{
  "n_layer": 12,
  "d_model": 256,
  "n_head": 6,
  "n_kv_head": 1,
  "head_dim": 64,
  "d_mlp": 704,
  "vocab_size": 4096,
  "activation": "swiglu",
  "norm": "rmsnorm",
  "norm_place": "pre",
  "norm_eps": 1e-05,
  "positions": "rope",
  "rope_base": 10000.0,
  "rope_fraction": 1.0,
  "qk_norm": true,
  "attn_scale": 0.125,
  "bias": "none",
  "tie_embeddings": false,
  "parallel_block": false,
  "init": "normal",
  "init_std_qkv": 0.0368,
  "init_std_o": 0.0,
  "init_std_up": 0.0368,
  "init_std_down": 0.0,
  "optimizer": "soap_variant",
  "lr": 0.00471,
  "lr_mult_up": 0.975,
  "beta1": 0.95,
  "beta2": 0.95,
  "lr_head": 0.00861,
  "grad_clip": 2.0,
  "warmup_steps": 74,
  "schedule": "wsd",
  "decay_fraction": 0.603,
  "decay_shape": "linear",
  "final_lr_fraction": 0.0,
  "batch_tokens": 131072,
  "seq_len": 256,
  "doc_mask": true,
  "z_loss": 1e-05,
  "train_tokens": 641400000,
  "steps": 4894,
  "dataset": "wikipedia_en"
}
Each number is 500 + 50 x the weight over its row's rms, rounded and kept within 0 to 999. Layers, rows and columns count from 0. Numbers have three digits each. The size before them is the row's rms in percent of the matrix's.

# layer 9 MLP up, 704x256, rms 0.18, rows 636-672, columns 128-255
109:455363464475530484523451534625497527475482476486520511495473469482386520436505440449501441551552379536515458557420456434473500522571470453471570586501420476433434541431572524525492407472508685454499507478435534495451532507499441600511581515515570433516522588413470485527446605528446494551381526490424505461541558440512558497516552501479543508489477549503556511491446431547432557485519
101:448562500500539412543632518576522420458467463447423525439528531541496557510528400536622584536588448538563521516574505496502513472522542560485473490452500494471479522449538479515552509474486514451429558485500507569461473533542510487416505474454552508462481482475412521540489560535545578523401487487453515441519443501476525580565519496522414414508541498560429503494414568467466420515494
108:544527618494511590500494478544491507396525456453548411437430501481459438475559479544528501547584516458632455492524566501622505513403501516495547524506511528456504559593581522437545426549504463502547545477515525449559502490427506422468576441526376512506494430470511407579487480491531481480520524479480539483501481488525485453460598499506590488540535530511442572526446540489533429442487
099:495512483594531494524552464466492483560496494512542535512518620538480514434538516537559525476548531557476481426453510477471562499556471506443585456435494469460500519494547487458603535482498544499437470587546486563433417497539502572460492540509451576448582442484482614516522454446475538470534476513391528538599511489502519442464451539517588423418541487499377498484572514586527506433513
096:511412481501533498526445606492551453508495496482599506519613516552400464504477482499494406540505488514482496498612542516456554520504539509485478458577542517435519542541445446419493517463550515376511507523478548507566504487446466429504487595482506500401513573554547541488470481460420512563457476335518570473521518486321510563450495397444437466509467474640491452529464489540573491485488
100:509503537508483497415506484492551466473373511463512619555515541545503443448591533492453445529535493443443544562569508465491466508612440536463560509539418494454489400510490492445560467558579526472530499479500464539476556500527493475563483519428486428580459452509557424433472513498481508484561479424495439442457510460551476500460456414593526486500439436431554594492495475518458475417588
093:475400516511535486466471544420538457384415491489483458481577538521449562623508494537437466538511450556582438540519560524505503500527569478618444410535514509443462472440483456392507479608519430518527385495454492432498473470434463511500456462563587465534489490516534443468451502572509485500542446624490460519404469481468480571482540529453500440478481465490487435537423423484475507569478
094:559487541487425474534429489490491505597506539560571557575581387495557537533545538532527497494470479483461478502460540570541535506436499532394354553538446487450514548537473489592539508592462553526478531484515521455502404469434538488456604479540468552550460449534432452450474482530544557476502550475524406498485528497486539615492541507560529562468511525397549481480459514525457406533493
096:496514528424551458485441469446482554478539447525496536520462533447514540473528421447448532530507499370471558498484496449469496496427425563519532523579396519505530516500610449489500465454644465481501624428503505520450450566565441441491480607424582529501566435544475492584429497505452462496514496477419429460497505458524448476534458461471563398469521583532549436446444474545529444510551
097:467454603480527403490463580489544414507474640549526493408496472478518463528490525494442575615444464492447543498493562503419549520509507571443386482499574497470468591487546550464511590440446582510520502476505515484491493475564550598526518462490512553519445534503553537460462591507559483432536448526581526527510490548560526459483484469367563482427437473485512613529402464551516573511470
099:517552481509600395490490404545517453456518500480359522539585540393421522519536470465522525505476460603460529495481479443575500439541507539419502508548568479479566463399434513472523455412483531455469513557508461534526628569513516537551594484468510509462572441474457459623501546448432504466510634500549464565532440490481506461485598592428482443540575477558552451459499558497578451475506
102:420451422462451499483470561480609463443484490484502546483455455540452576419530497588473479527568526472429473492497473486553499471452527549484541444505452503433493508471448493491451530464507427481513529549574535441479600471456457537608568534506538527447446562538447471465485493520542531498467461544583529436411499450573515447569454526596543511542506520467510475534509485432518468603390
102:523507449472435523671506460500559533541422511475460475512518503469506443477496628479517508479507468484604485509466602526502557489521546464588568466499528439478452538493503532464576485501458490559480510477500470617539592541458483475516468486535582543420503491507480529423566413525524576488537506472503558469482571442514565464589578496446496513463472499481555556573524425536512537615403
103:513424486468339483423458552563494543355487537490580461504513525529564506454472383520524446489452478519579489516536545430510572508526456535480482505511539575426450471459517536465502523505522541545482560410507470568524467534464580512587484531552602588449499463460463596427598518499517539464447472439484518574562417492507482543445477523528575392392480466454464489499561546549427547521465
104:509457428537515426466495475440584506488558543568591451507474413534523523447501514466485494535468487378524529505527504615621538500468567444490479405453516619547575548510534438455497438511490473558422507537453498521475542527512546498551500507547470471541470613399503500563492443523461456590501492482493542472538490480499526545489540581521639439588425464566484515500570540534490610453526
105:553504410539453509475483521630606502443419582531507422514526539499558503518442584605479515520432515509459423505556583525488444500485415541501490542443491475512407490555488448551528485532558611574418487495462563465515510454453532569484543525384412525459501503518526493463582507408478526487478505432474564507487455453412486548470528538562472415525449542491493446438455478532528559509423
100:507420498525515494432502533567366458524481553459517514549465505546545492516553430523448540517500454487521504599504433490541487481457470505630495464456530444508578498566505528468435440484437566513521449550461499433569443378551523485443493537561491505487530649491472535520431482473524412521492465565545520478608511488443426588366528496533496532541458434541492480478528536469552452563523
100:496492481484537527510557511561541501471609491492497519587481486560582508500536519564484560518517615536407631552416478518501521432437452499607508486518585420470467447408499470575591447496468503568469512596440439509524467447606527469506445513501497481501487592463541521555523468468613585483504592460431497415504491514551473472408469518487408496419519471435454502479526463521572499431490
099:516533397491438418564488472498476530481515485438572495444504505495460516417467554505557442513587526544549498492426523554573567454502479548565518541484467512508511470567539532476520452549474561451513515488464491468476444520463586447581516479462540580548437515463509538415494449543545387462475521538502523378487508436497541503529456354461490568466514505472553578618504407541543584577581
099:446552473591440458518500510444506475571517476540506472493504519539441510538486459520523555463439529504534485549440531571411479500534318508514563454415480479485482494498532422468577462539439495467460477505485506568580468480496438506499533529516502494544494468454558473538507391468513510533424474492468447500585478476543530508567366428444560587542499592503471420518437472513460522485487
099:491496592548491570529523445453454494481578584570558436528556517508473419487518574453561496454537515511503634508497539587404498559487449530387517499479538550566528540526430503414566435474422435479422503577515454445453507454518556484464398486457525505505537567535537489507436560510452523520530524528535495516609424498549492479541469495533476500485488530575454430498526514509459397432521
104:544489543479503505515515490472576569486446398506533480451523508540542505522550410460551521510377510624457565441492473444492523474492555359453507455445594433448546516461531516555592443514479484492558561464490559530553611452418466475556451481466502491615530412454392461555493450523503384542466508478512485478498477474528529568472470494547437520509530488466480480571534544493485550582386
103:468459515620612512484463500471527485495451444491579512494545549477459495483527490497547443511579573506516567547491479539544503496469532415590459443506545470598509584559570465475468524388529483559475539502524420463516481533510545424554513597457453511423444539523510503503435552581583568551510472438549506547472444466463529514498488433458497466488521546495487459493520496484553435342367
100:480461450637503487457490506504497471571511446521523479522504424504559376591508484472491477549521521462577574488479534478501445465510521536517567506534434540454523529456424519501480431443566462382471519431479529496521559526530462573546572504550517577515496532496473483428440420450545555468467545543472485630467541607502507511524512470546416585400485544603471538478462492531514493409477
099:435511505449483577546532513363472522543465539462453497537571493500515508506448529509570549490433486449440528556570523461520462418476491418597454490516572487495436575443510482535500544441466568431456535569493539471478511487519558401521522468434514509511487461541558501577497490522401497465519563446574549460550572493590454447503510496467497530519506483416519466553448443411551454504530
101:502524511504580484477628442515488577503531582469487457461564510551425514491489537481479610506501544509514555494494502555542527521473434531494515543553522524378431478506486499390523552458578446404614415465466554507479515465416382515447538548425527482589519486564427435478459496446489501453491489499502414430462509504488585547493528525428568553480549530556570476548581418607480515457522
106:462463456582545552475543552448533369474448504558522468511514577470493390469517560511547555472511505577532379452534549451551483526486558453525508460511505472451486506546471535620468500433545484442512483492568410485443454513496528584562430524534399416524453513464583501479540595549488521473499495536359464639543489467481441510553480492552454461539487498460455555457505494500621546550522
097:556511476476501440595551492526497452555513482531452508534453475500528511456373468545540527498524452502532430516439514372434440498443470516444548509424537494566500561485540475586553457544526571495551426383470502588465539477521538451552465514484512509506517521560464470462527487536510487429510445444517533487432540584472487482490543592446515505459566398518441487410460450483433506406566
102:503520528502513451521552472526451561511471411469490502474528450595501473537529528536468532523466506578453391509595509470523537497520602446517370524477501513566506431480502390434447558471440480393456439496547445542542388582520474529448477402517573502452497478406487512515468533459510504413578516549599478453440467440405564417582523523452504462533587525356527468509514420550431540560483
102:399452501500521480636529539423496575465415483533409565488448504493431529566524477530528507454512514561413576530513521585571543520636445565509551425463513495505491480525494432543597518420495492540533413523510554516593452459369541510490451426449534402496499446477416493527534587499504582472447518521521488451563552422458479491535439541506494426517494480510519522522571492605523446582534
098:433606436438523565543475527519471464559452418506457477524490553562532545511434517466487547485498578485453530541476505486484473477452443505517520469448580458512546549462562485514505545434497540539484515427603617549371531461499541516509471512444469502490484456384547559548543522481412556612578563447428526621521545562473415512541490515494508498545535435456558538479590553489489511556454
104:484494583549516603503559511479462499453566525469491505497484569454496514619511427507450490484534527630574486453500436426563456609563491454422560521478535409502467570494500472602481493514387534492480566490555485505491434531460444544505537520510475594501486384554523617424483442545477510495554587538562540483442616540498507536551423524554587479546516479522547551571521491488448472545504
093:538572599494473450428532502517493555527519486516556468389516390556560474459517545500547516470410464553465484505474507426564459545489527438514501467516451557504544474494516519459529493520523440523365512536510535506541467461446502500576482546522482478483456439533547560493454527503543454460505424446585434465515499472491483581517562490502516414502582527499416591539510545380437475435473
099:536493555443532510486548392449425593502421447498510533494508461470523533449476590528475586476462492540563549469468598481533516506597468521559481492513511501528523513609497542541440526415406527360423497480514457499481534497568478514574534589397483547429482419428452487477530527467458518451506575484648476488546547514553461497442525428482481481522515447532487500508405518409522531492534
097:431520445495519497651488523507442522516470499515597558389492499421462536466454440548417542491440472527494478543534471528469568528406474455491473539575445492367503520444471424517486540531503461409515481427486560495498474576490475482447548408610498539470509488460438586556457476590523502456492465482575456571514478440428502424452508542502529566524414501448580411502575497616622443573458
093:527546528525486437578609570456508467553393523499426538444554485637492472417422580536470550446515462468471503560571457522465491536516471514495458445497476505484533562537546433537434456578414501592518523517555533564522481480563440484481402594505447528479459482414589496550475494490553559387590477487512487522482507509452541525570457453466420510535505526466541405437497547544558492439461
101:557509495484559463607474482600440505527533390454584489526517517527568540513469485492597525495458492540514399480565434562482588505513422474520440529489470570509527451497553484609504561477509457498611570442577596492527578486552585508477547464417514456526471551467496395523502500451439432550409494459465516511469465470523504576526536484565498523530502504463523528453554456573511479547591
# layer 9 MLP down (transposed), 704x256, rms 0.178, rows 636-671, columns 128-255
087:470554441476531572570516505450535477468498505451529574470594479518493492469516536466480477564462534537447474573464513503458483528476480422553505479512534510523485439475528510627604454473518532499492454578554505431571434410484484484592437460495510521508521554506564538492572506505560568596402637540432488451619530426576412468464461558512440507460532461515582524548560604475437603579562
102:523413497452560533481479487491518525456511576603537521429585536526603483560471525475592402498626487498556546435465406484561595513492486533426455543596482564560516505518417532567452496511490421449512493620463454467481564450505602535413538571453574492458447577546490552496415450437451512470559417532475494591498579527550550480465512501462446534520466507647500437542402522455491494555521
102:532584483546471549539470470432537380551586444533550518530507514567514521513440540541491512552550497478515553535562440517539535514422465557562490524483395480515465411526463460479485442484573534436529531572496502441502557476484458391616495475570566542467465407588608578534490420457532561536481475451575514436541536474437556555547516528512489454453429569489544480511513549478445451513463
099:401507502435490474395479469566458466609470530416401558458440465545539462447454568468553543445403483565452450526424445411469570534557595482501507446540496509501483533531492428493407453463554522543513501520512517625489521484584514605527580505588395539532500431417488480398506598509490594519541522468599508503495539476515477483495489540445499529464499419576471492465466400518417458448486
099:485505528470513488474558466454501533429481478479488552491377483497666548532510535451486471521450419484516435435429416472345523513479508468423498506493496447474472538564514526523517501491530521482550464458525535568437542582491422465500502517465471564483453551508504511466523505470421557496467544473521503423515439577561444485491482568437453516511479364544496522535477562422429456677564
100:422433628494476461407461545578489519583443540462460443502474457452566515523409489447582486513520488423516518458573515544546610510524455489436562490441403520472503554439458468542499560582441538549464499518523525529519517481402528481571552598425512450470476581479509590513518479424498590546476458486500521456410556423535457402563460430473511466434457513565455497445526526535551514540401
093:462531600399518491500498488490491449449465406482594450530426452482455483516596487509455582489554558581497459434514551506522494510525541446506457611475566538425581494533540431501491494548537417504469516576475503497394498510427483416530540501522406485538493672451543419553536468541476485522631455452435475476488424491584563487554551481466443473511574491459504499538428531507409445368526
100:496397439533476434473410451506412516560543459514445583562512496521481500617450450540432486509531538482521531418470446528510526489451546550511522540528478498584488518482597488449579533489476407516638380519468520534501489475538470509505427496452540577518492541525532492645537508482574451507582521508416543500552496485535430490491541480517509456560554499516493552525504446469558625586503
096:366496487469549513503516496415482519589445543510515551500560522493480494505480491513518591535419581520498497491514505492519432518532515511555527371576464470487456566606517501398541504512475392601531458475480435402450533510514437507511491490530525486446527626473477566480473445417495518521431484443515516483601497468557543454499512491430508500528447566489512457441562462614486475482435
096:461414496491497511540542477538398481552420518462478512509550543506553452516580493476499426541489470555498507389505459350573538509501447511623467542431548552545503520481552445480390501511642522616566481447454501486464529482524498496461581507481515505511478472484647558609543512487472447503425474535509530441561461506497510427496500493597417441404519463493464530489534460507502485521455
097:503406514532542459466500565490469452491453523438564487563406423603519441473529452469476518498464551472493445498519488454479482546441529569478467481460492547437502540526436606544520527574505503504484443516460557519487412398641554501509430511595453516550664432503523512519464494489439529576480433605453483489406414464467530610536508455525509493513446461427433501539418534447552565682479
104:468540574568477493508503560580527490566465481507431474558499532562538491463634545486480435554520571531575484535440521462477443455534634448507473481503466468421463538468414492511532404495468476550511513506491525546465585475473448404504537470466516435612480570500511587596463546500564551494518553496546478474424521566426457572497585513523475501493603506514520559590541462454490565500575
102:515568508431503468492477537491479493537516553427494464567459535610450497520473447501487359546474553556477557488598443465431453525574496493479459481576401516505496433566603470508510576421644552415491574546470464560545479606456606511500484543576482565522476584487491541465512619508508482453628460570499512510537484470529469487556546555538452512593528446471456543561560495452451495542498
107:443476374554528556508478453572446581524524428555514496623508458518381522571490481506602567526499552576519374462601492553492499470414575557416570467491476453490502499457513410471516514520448476486567485534494537445541497527448469562615546530480455545586536441450496494531481548487629577550470551492497485456489529584509456501505369607430505429497493498573467533544471486519528475618552
102:496484505528451456456521448436527501462541500524517596434548469500579410519534502491481478482530467483571481482373511566520573465570503505498558502464550454514522535536566443521487574431547483579527505531481476537542494473516552507504524508564447493430389523411441514397616588479497547530444574411384537531494613507499545436521564570505444553522515534487483571507468415461513512316440
106:476444461518432474476550454450505501509470538506472517465516491480492451468523465562567442561548419572464576476479715552499517485478459475530552547464491468456374472535424571589497464603442418486468491547446488484424503426483477455563509484481513533467510530448472498435527520563450460482544453545524556394411437497522477480457498544466457514465576593548532475524476474480565495371571
102:475550556521448450498588431536552427475515513408501534519504518450565516497434499524482513472517471429420480518422560455422469555499460474499508563458482516456495547448393548514473481471540497455541466417486416453511520554508518510609547479524528499420469477442522466516477464504495503428474528554532526487451475510448498583524424470525469537534509490393434515483443529463488512545419
097:551579529473533447508493529574526483389622510452413509562448450502551505449555508525539477509479466523511553484465489561493507490546475427443471471492600526438569433494658540479500465482500503544591482501441530526503438354616533543534547515540489477522479526397497472520508504534564496454507435518498492508533538503484592509514595469469412628443425550510435495519468503470578371319509
102:540538503461515499469526496438524476492505551523486549407505413512547471463536611530511494462525510400534515528455509512475504545453526496453500554526483488555480436588431461455510552468495579539506447466448539465511580467512555476501525500504422512477484479513472552525525397467535522484541529587534480543574544496481576485545481497437578508424471481541476443535548532521462500624439
099:492523509453513517502534451499665505555537510512516554517516488404491527468460496515514558514585513564458604526500507479424385495485389493509495438500486555435657465426502536524410459551484499518515540520457459529485438614453498548531467515496501537502470543454535554499579475524564542536539405462467501482496465484451394533614499535548415503508532425461476426433522513465524510574485
102:531517491582493505493524478471514410566527602456517520577505473435513503504593485494633501542381428447546473525563478499417469427493439467515568494501399472491515515484511538431496427457477476442506567556481564441418484675478436496467620455436487466506510529454486471496514434541467495475531383414483504490428511516517462592518531461519438551481473517486503493466449478565449563415498
107:389540485574507537518475509505419483480486542532500483493529461337439465461572385564540522517509493526443482546479532468467587440442486586539495576473466448493464524525569431558541538550553527477505465481596506454505474441448493460510482535521528478538525529518572531470497442499385486537428450565502552461502361533491388365514488572477473560432376447527537453516514489540559542503469
101:490432507488498514404546574486440524454477456492514502387512494481557528477477564501544478547484508491525541463550572440485455505469475525570465504435536494535568510459424501532592539480468502516532533473483470506503469477541585568456526508446373461410399551583505499503491528583452385486497437472504489523605482481492471595527466488480484524540488532383545445442476478583494514534432
100:541543487415449503572532557585440499436584461510532432611454484573482544389519522597502555554414446451481499470548506516575522409510486515432465445427474506567523527560505457514546468473419567629490474512520392549555451471502496563488510467424414508471477462446574497436473407580411486500498461528603501512461472550447513538577467558488538477526526525531542508517458567502512551593476
101:505599472520518537477399519472531404606565471513553564532426444575629417523517563513483451519496531524609490434483495388396430538537499451505524518538518535504528513419517593508500498538468506391573458531435447537442502481551491521485565501421435493486593484435425450453526502507502556501433455474503527474486436459468479504504578498493539555501577449503541496478490475441510502466440
104:426447467464602583390454482476404452506513416521470529467532503592510493514471470479452581526462483453464513498538430540416558488548519487497440410478436479554592482436515480579393511580497465460491371502469501482502410529492524630542557559451495463494463489442486513462461535494488526493442532520564480436554498583495497566466562484545501479504503515493453515406433324534554469564446
108:505502480535503560456506473487587486509494483442545621466592480560474481524433559541386485398469447534552553467491500493511505618484470544524412527557523523474532598520477456476425452507514427520526456441486446456424494429603590504517496525385480569471463560520597538475550591487578496493448563462455414511565463501522533504422535425529604501635482489478501558445500531492458519562442
091:495498479503532505518526526425518464440522478528528485536471552537412480506420519521445514506525428660450546535500489467475527481507441494461511563512535535509496503407514482459487481435470520590500488458469524528502454519528515435432518453528523507526472538517503439535567581468556436505481497522478556411416575564499416523493484464499505420488453486468471430477612518509407471352430
097:422512435536517483506473536496441398517600512519530544445455472439567521416605459489543457430563497530486494561490504508505560438541544463470458551499477559480539524482465522579528564417461458566515478562507526451536428472360446532499532507448513498495560492467449582368593579475422477514527512522524539537488501520582492515485433504434518509504539481536530488613457485520487517475480
093:611489496565483462467450479415534450457482416522459599492441523419591461607402554509523565599476567394334574520498428453575470596525493480490545502465433438520459484503437521438483412435490476493525491523602483511502538461455577434475503552451533415407530553500429555570504462493479447537499422554531459438531468452570442527457472529507468524478551507505437498510521556505467523505451
101:536501472456503404526525520484541445507433529565485431517499445459511364544490454499519410490440465569527465589509523464575585448538504552569469555484498480474452500461474493431465476497426518484445486507463565501512475405438463542584492502474454534448348502449501488493532513508517547463483484535606483533554463506491482467413423533439530527554488484544514482515527521488584422321536
104:523545558482560623482550456513508482453594439494515579540550478487402509439449558468570565435531462503443544520499532496522503454573591385476508484450436445513548507526503589522447584490533501511552505501512448432553545512501497482390469515487507509516610434490488479460458531478499559525616463414533595518451481455437531464504529519501610461483521562529460520498457444540416488632567
093:500534404522494504548421484461490510479454513521532435535494476475530567529520541496462563561527512491561507559535424517518544485479469528538395494471539475525541528470477515427451495575468472509513458391453500518485467486451496551523532422525499549532517590453503505459533529484420332481500511502363438511477534475417536497543446470422531558486496492605439453530393564496601504514497
101:506468541463614548592396455396498453553451390478564580493483473509543549437489479404534494517471478545556423473440532385532366439513527504494529486391473432436505565606446558502482541434478490515496487445475438543509423524468575484512436454487505457549475534549545525565501531444551519542487499538528449517534534502454491654462477509447544461421485470487422496439450471562515433503498
098:529539507522488516483433507523498508513455550510469540574548424575368488437549605506470466492497546463421513446564451514520381402473489475531503464524493648509495515478519627503474496524525491563494533521545455451416523504526465404440546534488481414593498479461560480571482547450434504489478490493439505508513545460562514388536532463523451516506474515527544536442427539469532531666453
097:478462497500481494518476481531443492569439505517524536567479421478447452456519497495508493540464469487519509370465448464485575552442540478469575477514490512567452603586575485646562523489396513474549499425388408485413518531552521539514503526560525461509525547570498512459583493574525475484461583477511506454537592505461554466516444544460517609507458436531537440483498533443462495610465
# layer 9 MLP gate, 704x256, rms 0.164, rows 637-672, columns 128-255
098:523461523483474382496464557571551565634474572446373490579435494539469501506583489467434551450428557483486563463544579534560514495436558435480535485485518542498446525545451466520443545472501359373564560405477490515471429612432377502554486494439586500532488458499424534481482459550435548434434533492499420485522512491475525528532462645506429421534475450476496514487478461505548528493562
100:466535591411571458474436501539447561457561498544570550527485472473491537485456571513539439465459436427441491516497487569593429428515410610427479607441442526573476487482504499520533505423448474483445550560528547412545456436488569534514483510515562478526499486489489480477571521553545469526558517458481598450530414485545428470491592544461473561569498503497500528569496587491478497500478
100:510456485515491450474492551533450461480541494583592487571453547452447623515530512407463521502482466526521461505512419473489465535408558447531430504557472547482557564458459498549459505504457401569499428519507561543515424490425475511529597495522506521519441502480445553483515529521500481453528523526461473477477380608442481435559614538544525424614525422533554503532502529454434515546513
094:417534425540438516610531443563552529437426498498485432572508445562555607513480517454556521431528567503433401612541522521505480442568495499477441465568438427382481469541538472507519489481470422548561538488574464394454533499483472551506477477426568494579524443470499502538539437432474521535484481447472432537418510475518565445498517578490547527572477520590554539531449490506496530515540
101:480398477493468480536434532522510462356439488568580483616501462518491479576498559511529521452482537505443401535461445554523435587443493505527508471515482476486531455561485528469496625495494549449568501483457565592559551453535480590537494453472492497487473496567531469456452513502583444524520540582421648533424494386537475553416564478538518448423497501450474576440487455523452370489435
101:418549517469500516549535491515483502445553543541448455550538527491464503421477532521449624506437590598470492600449435501572491494455501515355491511482539497449569609530545469492484551529464530547510518463543563467465417533465511429499523487331472434507517457482504511550491524430509488605422497513629482472515504436426493446487602480484566542509506535499478468431552536486504604447476
100:558423494488540486622479440449493480449517597562522502565473578484535502493514496494505493491436471563496501478612616499541534492454518467475515476437494516485488505544463574455411430555531590481479474463484560534506533569465596504504466488513454435517530482526533449483561522564490510374496503538524621520408480457448412572506594528437443540462483598468533506465442579555508511576516
093:477419476469507579594471512531456422554525504473493475419480509533454345557543455448543502568494543530494520475405466462537463543492503466571530545487597479460619489476525456463529409475501454526434617488436469502539441532505517552521460523470539478416533525552453465518552539519486481551467458468461525456502451464543486508517373348458567369399568562442544506486540551495510515503530
102:469511526650512565508549523452524490490462405515534452544476458485465470504493470573569509430513597475549490499657524597472512519452474498554413465478590474488390411505593438519528395618436549583499518578553478495485519423524501425407515459528504422508551490493521533554463515455405509506518427500570434534503563507515493494509514552470551536509524470504507507481512536442482584433526
097:570431423476531543542538476539453524506568529577501540467484454506485504552488541594521452506484484495453496505491517473530437544583490506544444590508510470435513523540475446521513555485536488494475612404524425499466544488463566556444519475520526509472486541563444442474410537468543571561609594482603558529473474479477525495441433547573456471561619398453481657410400540512544468435513
100:463560480437426519449450496576510492569426589470463510493480583500478550519444447575498494511552512507533516466459517496472505506489479525475406467473514479437493455516515496526500401542529451581391436504492494446534461534492464599529435532487561472506472494511482533547502435481602490562478515455427461465326462559556482458506469488420513482447564485367522512525539582482495534443478
104:458410537469505488571500425572534486528497466550356521497541523460594515468519447503568546451507445520439522488484530517535420478506545444516594567388569548542496502495447596450451458473456434432482426506447550496508475547495532512475510446467588469508470420523515594440553458574473448489436559414428525505469456494475588439520506433430493442518497532542457495512416426551444465492458
106:474509480442638460509463493583500420449522573425438542504494500591464478526490495584487527559527540446528525496490531535550432487481544488494550417566414546423479544461539457494513478573469444470600551465526510462515538458372576533520589508405446456516473528525493562507444518438461542583521439516558541569452383470414521580463492486576489557479473587468497506454550547512501393406468
104:478505524488492562500495574594521487492502527439577447464446567495446531589524479458517530438474475492474497483518635477459496460486424506465546531611502491500555463553471538481423457454427466487512478515503475527541443482372561655579533423572517486571560413521471530541427484490540582497447524450471471577479469534454547460371552552519531543440520573505531552523429568483492545494489
101:447584410487498570431480508506515479575554570508473461462453486547453477477480449421490498416470534495507579463443628499496432535482440540424466455381576552428489437586562566474452485546524548450465431392507524537566446473489433492527454505504496501444448456461527566423484425495538519491518425521510534487447470533562480509548447427495538511527489542536486428551458457494558459392487
101:494497439554454544366399578497477465529538559481598493653551470447479395502506480540521497442461471496519509522492578442474448528505405504524445535498524532447482458548440453471447476527443503482502417540501484496540449528520488533459444516500525494461563429563403511523501481457524453460499598449532499462486615441453489437373498478461480476542493430524415529482517476487409402474524
098:499566597435518453493545451563480544435433564572640477528483557596466467460559434493526503532486437406578482475522492543541492511502481436500494449470502474536558441522533549454455550518551489493480558498519510553466446448532469591522460504497555501555565522552537428549511588523357388460606542606478473439458419466596495431559442505544415492490433514511442509497494440530551551457555
099:430410437531485494496500531505514581453534536532497388511577478444496521501527561525514446515463477447548409537523467537551445501444430542497509434527586459499520431511538516469471466526544471479522552452531440477433460451580613505579498573517495468475520494512563490463506523576485529547388621478517498497413489480514616429494484470590424548490551566429490447522554542492459447656519
102:378518553483474531475477497499511492514510510536564513481478449546596433538546454401463620494544475407513490494449413472501536493474446429463463512515496531483394485406482380544532473454464496435553527478546555459478630471530554431534494528496560426480573487464558449563489553583483489401394441536602422451621519432488510499512561449592523572526519640439504458439506545459485449472411
100:480409516516486418423524430565437480454493420535425440531489545478548541483482490509584542499387479428481470527575413467542418464461509505511432452554559434596512575474514563484441556410462547512489604504493475541534456480532547414537519524613521576498560606555508447604463428579517563537518503544572498420480651538500552504591467440459465491439460470471529600541478509486465440497434
102:523492453463490477488476531457540509530556569462437517507506502457440494601441435516575513536427422534421445432499518544496579502543489414501500473519402576598565437525502547424520541500508517385435531603536455557537508496494529417470539446527510563526555552527521546555554535472453459520537466490403496589519495497440473468385520522507500446577441568441471605406437434516507466502550
099:549474490456495510494543474517531482425497503466544481578457534539423479569503465525386501502485511445488506575468426443470446414484454482316502517495477523468503508510603531428527531533523473456474530568542521560507639467431461452448530509624519452630526568495521447427526433496440485510472490539500537501493528497509432454535530557600520520487475525534568496481459536470462574558549
097:536517453561505496449436416493512501580492467474487508479577479557510452395479504507568454543495474480476486425424513417505438518472382515507538452567523433423464465491490459502520540484577538427416568550421495506400524505496570547440559572440574544540521493477446436488439586492633550459418578516516376476442401402518498451479470468457528431510475525556544555486509543422515492450579
096:524398420568430520433442474434570444464622555564572461544419373407561529489510451520433423526518437614547496437527535526491543574536397445480535498422429523490439531621511375502474453490469497506489617556464529494468514491507533476554449546488528463557459452524514567396551524583482529464499440510496579573417540444528520425515491476510458519541483547514510495417425550482511484537512
101:465581470431412459541414527541594457332462524530523520494557509547482439544538487501557572516565487502441480518611515429544466575503491521576539591511488512499506538446511530534510510571512605586486436460547545510440429507524525473471477472479466502413492450468432546501396431429539523529435477577496422549545599477490520523483513463463448560453443564484464556497451403525441541447458
097:440459476494502532526513459535454530419581422560495434435581464517483520559498544425508475542526554502469444521471478486585471519464426421420591579572522586434491485541473447540527512495451505535501526538511564500597529510545459486577393403480566487527509547545495580504535437495491569507546501583380455583551521459406533501550486496456442452517532500543558511531474551501474431493467
097:458484551512485612443457523507541576501430497516582529518422493453551447548515496436482493514537485427525548476557455587454455444529518596550537482564375531513581438571458456432439499431408526472550536507494502431524492525415587558527556423495391492502530499498513529422537487527497510575536588498441425511524494482502557453515464547495530536525432616459570560619530482485482556535481
100:489439486452494532485490558561558536510424454570541405530507574401509475501466521524517560511443550543466551526521597595520530517624471534574423541421576617488422567529469453436420452450512432482592550470478414565537481570517494521502483468516537440499531569472388485526631516393455508503425589484498566489510554520506526396504475489481567589460421435471526505507490586430549529479425
101:601528527488532414546394502532529494552583534612417549451468585521557527530551496518451485512565484451471547480440540529657469512591422561563543558404446447565458428499526401507475504471447558350470465501526535475506490391460561472496512457536466509536486586502515588446455497473491387509447519510541416477515493469441492490525548457526441473551515508527491518581546504621485522473585
097:501476539513513523551430527464489575434447527584511425474486418461522527615517472414535471422453434517488483472491475422497477387509480545454494435541477412453518514477501485492521517476447427532452570535557469444423477448495429465575452513516507533399498565484490505497440456606429511485484521526439503533538549460503515420498505499437416504467451432528530476559554509547555489551500
103:500513585434482501451469515561557436509427444455455528481471553527546467495489484514481463531431576507455447430486451469580485619567427411487597539425508518569566591442526507523473513441474467438373524477452441401482525465499504556504497548499417605441422488424522480583446485581507518537531508491535525526467417473411501581530507483521599398564539527446537552497542534504479529487604
097:441509479460520552589459546339643515513458489476521481485529534509542499524499463488543493482487523524501395527493550514492540505482486461518456469451539427495472442565585500403419535521507436526497482483413590523489562481467442559526565492495473458494511595478498483492492574400448443552568463486463565530495485527502581456501552521564544551463491575494475470438440467462476480577431
100:476527460554448504457562504471514359527439357478476447484447548508444564476509440438507601503372483498503572492446525509458473537411509503532491454509572579472426508486514496491413565457458587532513450503551421474460464479464496478420494489501500481475488464476448508521587623509435495513496519463477508511447474407537498468478526416391511490485470440545572462495521499535444517539497
097:566466572537512459482514532533481456542511467593500493593574467427546519469506522551501483524461477493461528499584523438557504491551481539537566419579484459492516463495426377556517610594579554483536539495494405494493401575450463510530559546528537495464461452468486481441578489477514515471531592529492460376453395448498451405471431494447499514439469529466490417502532663499488469393530
095:560594527521546519516510602488459495451542462550511536564518477488464552553534523458429475545519528546547532407552506493538468577490500420465600489565592503513574493574504459429460539499450576489478608437443457420501427441528389491494502403538443436553553509472491478512494496529488527473468495432569375548547526546543492495462456507490543494564456452476376525435485530514461454514461
097:548548487500538486491468523539435501394429404482469411488503503472467464497493456441477453497508459546485434495399494478435497460506410472450555487526481583537431564382570481489515529465427572569438459444456492516529498572549524521463627482574484518505445503567464471624496445428472478510524616521425457442599622551491471418569568472410452515531514552481526549477546497469512448530525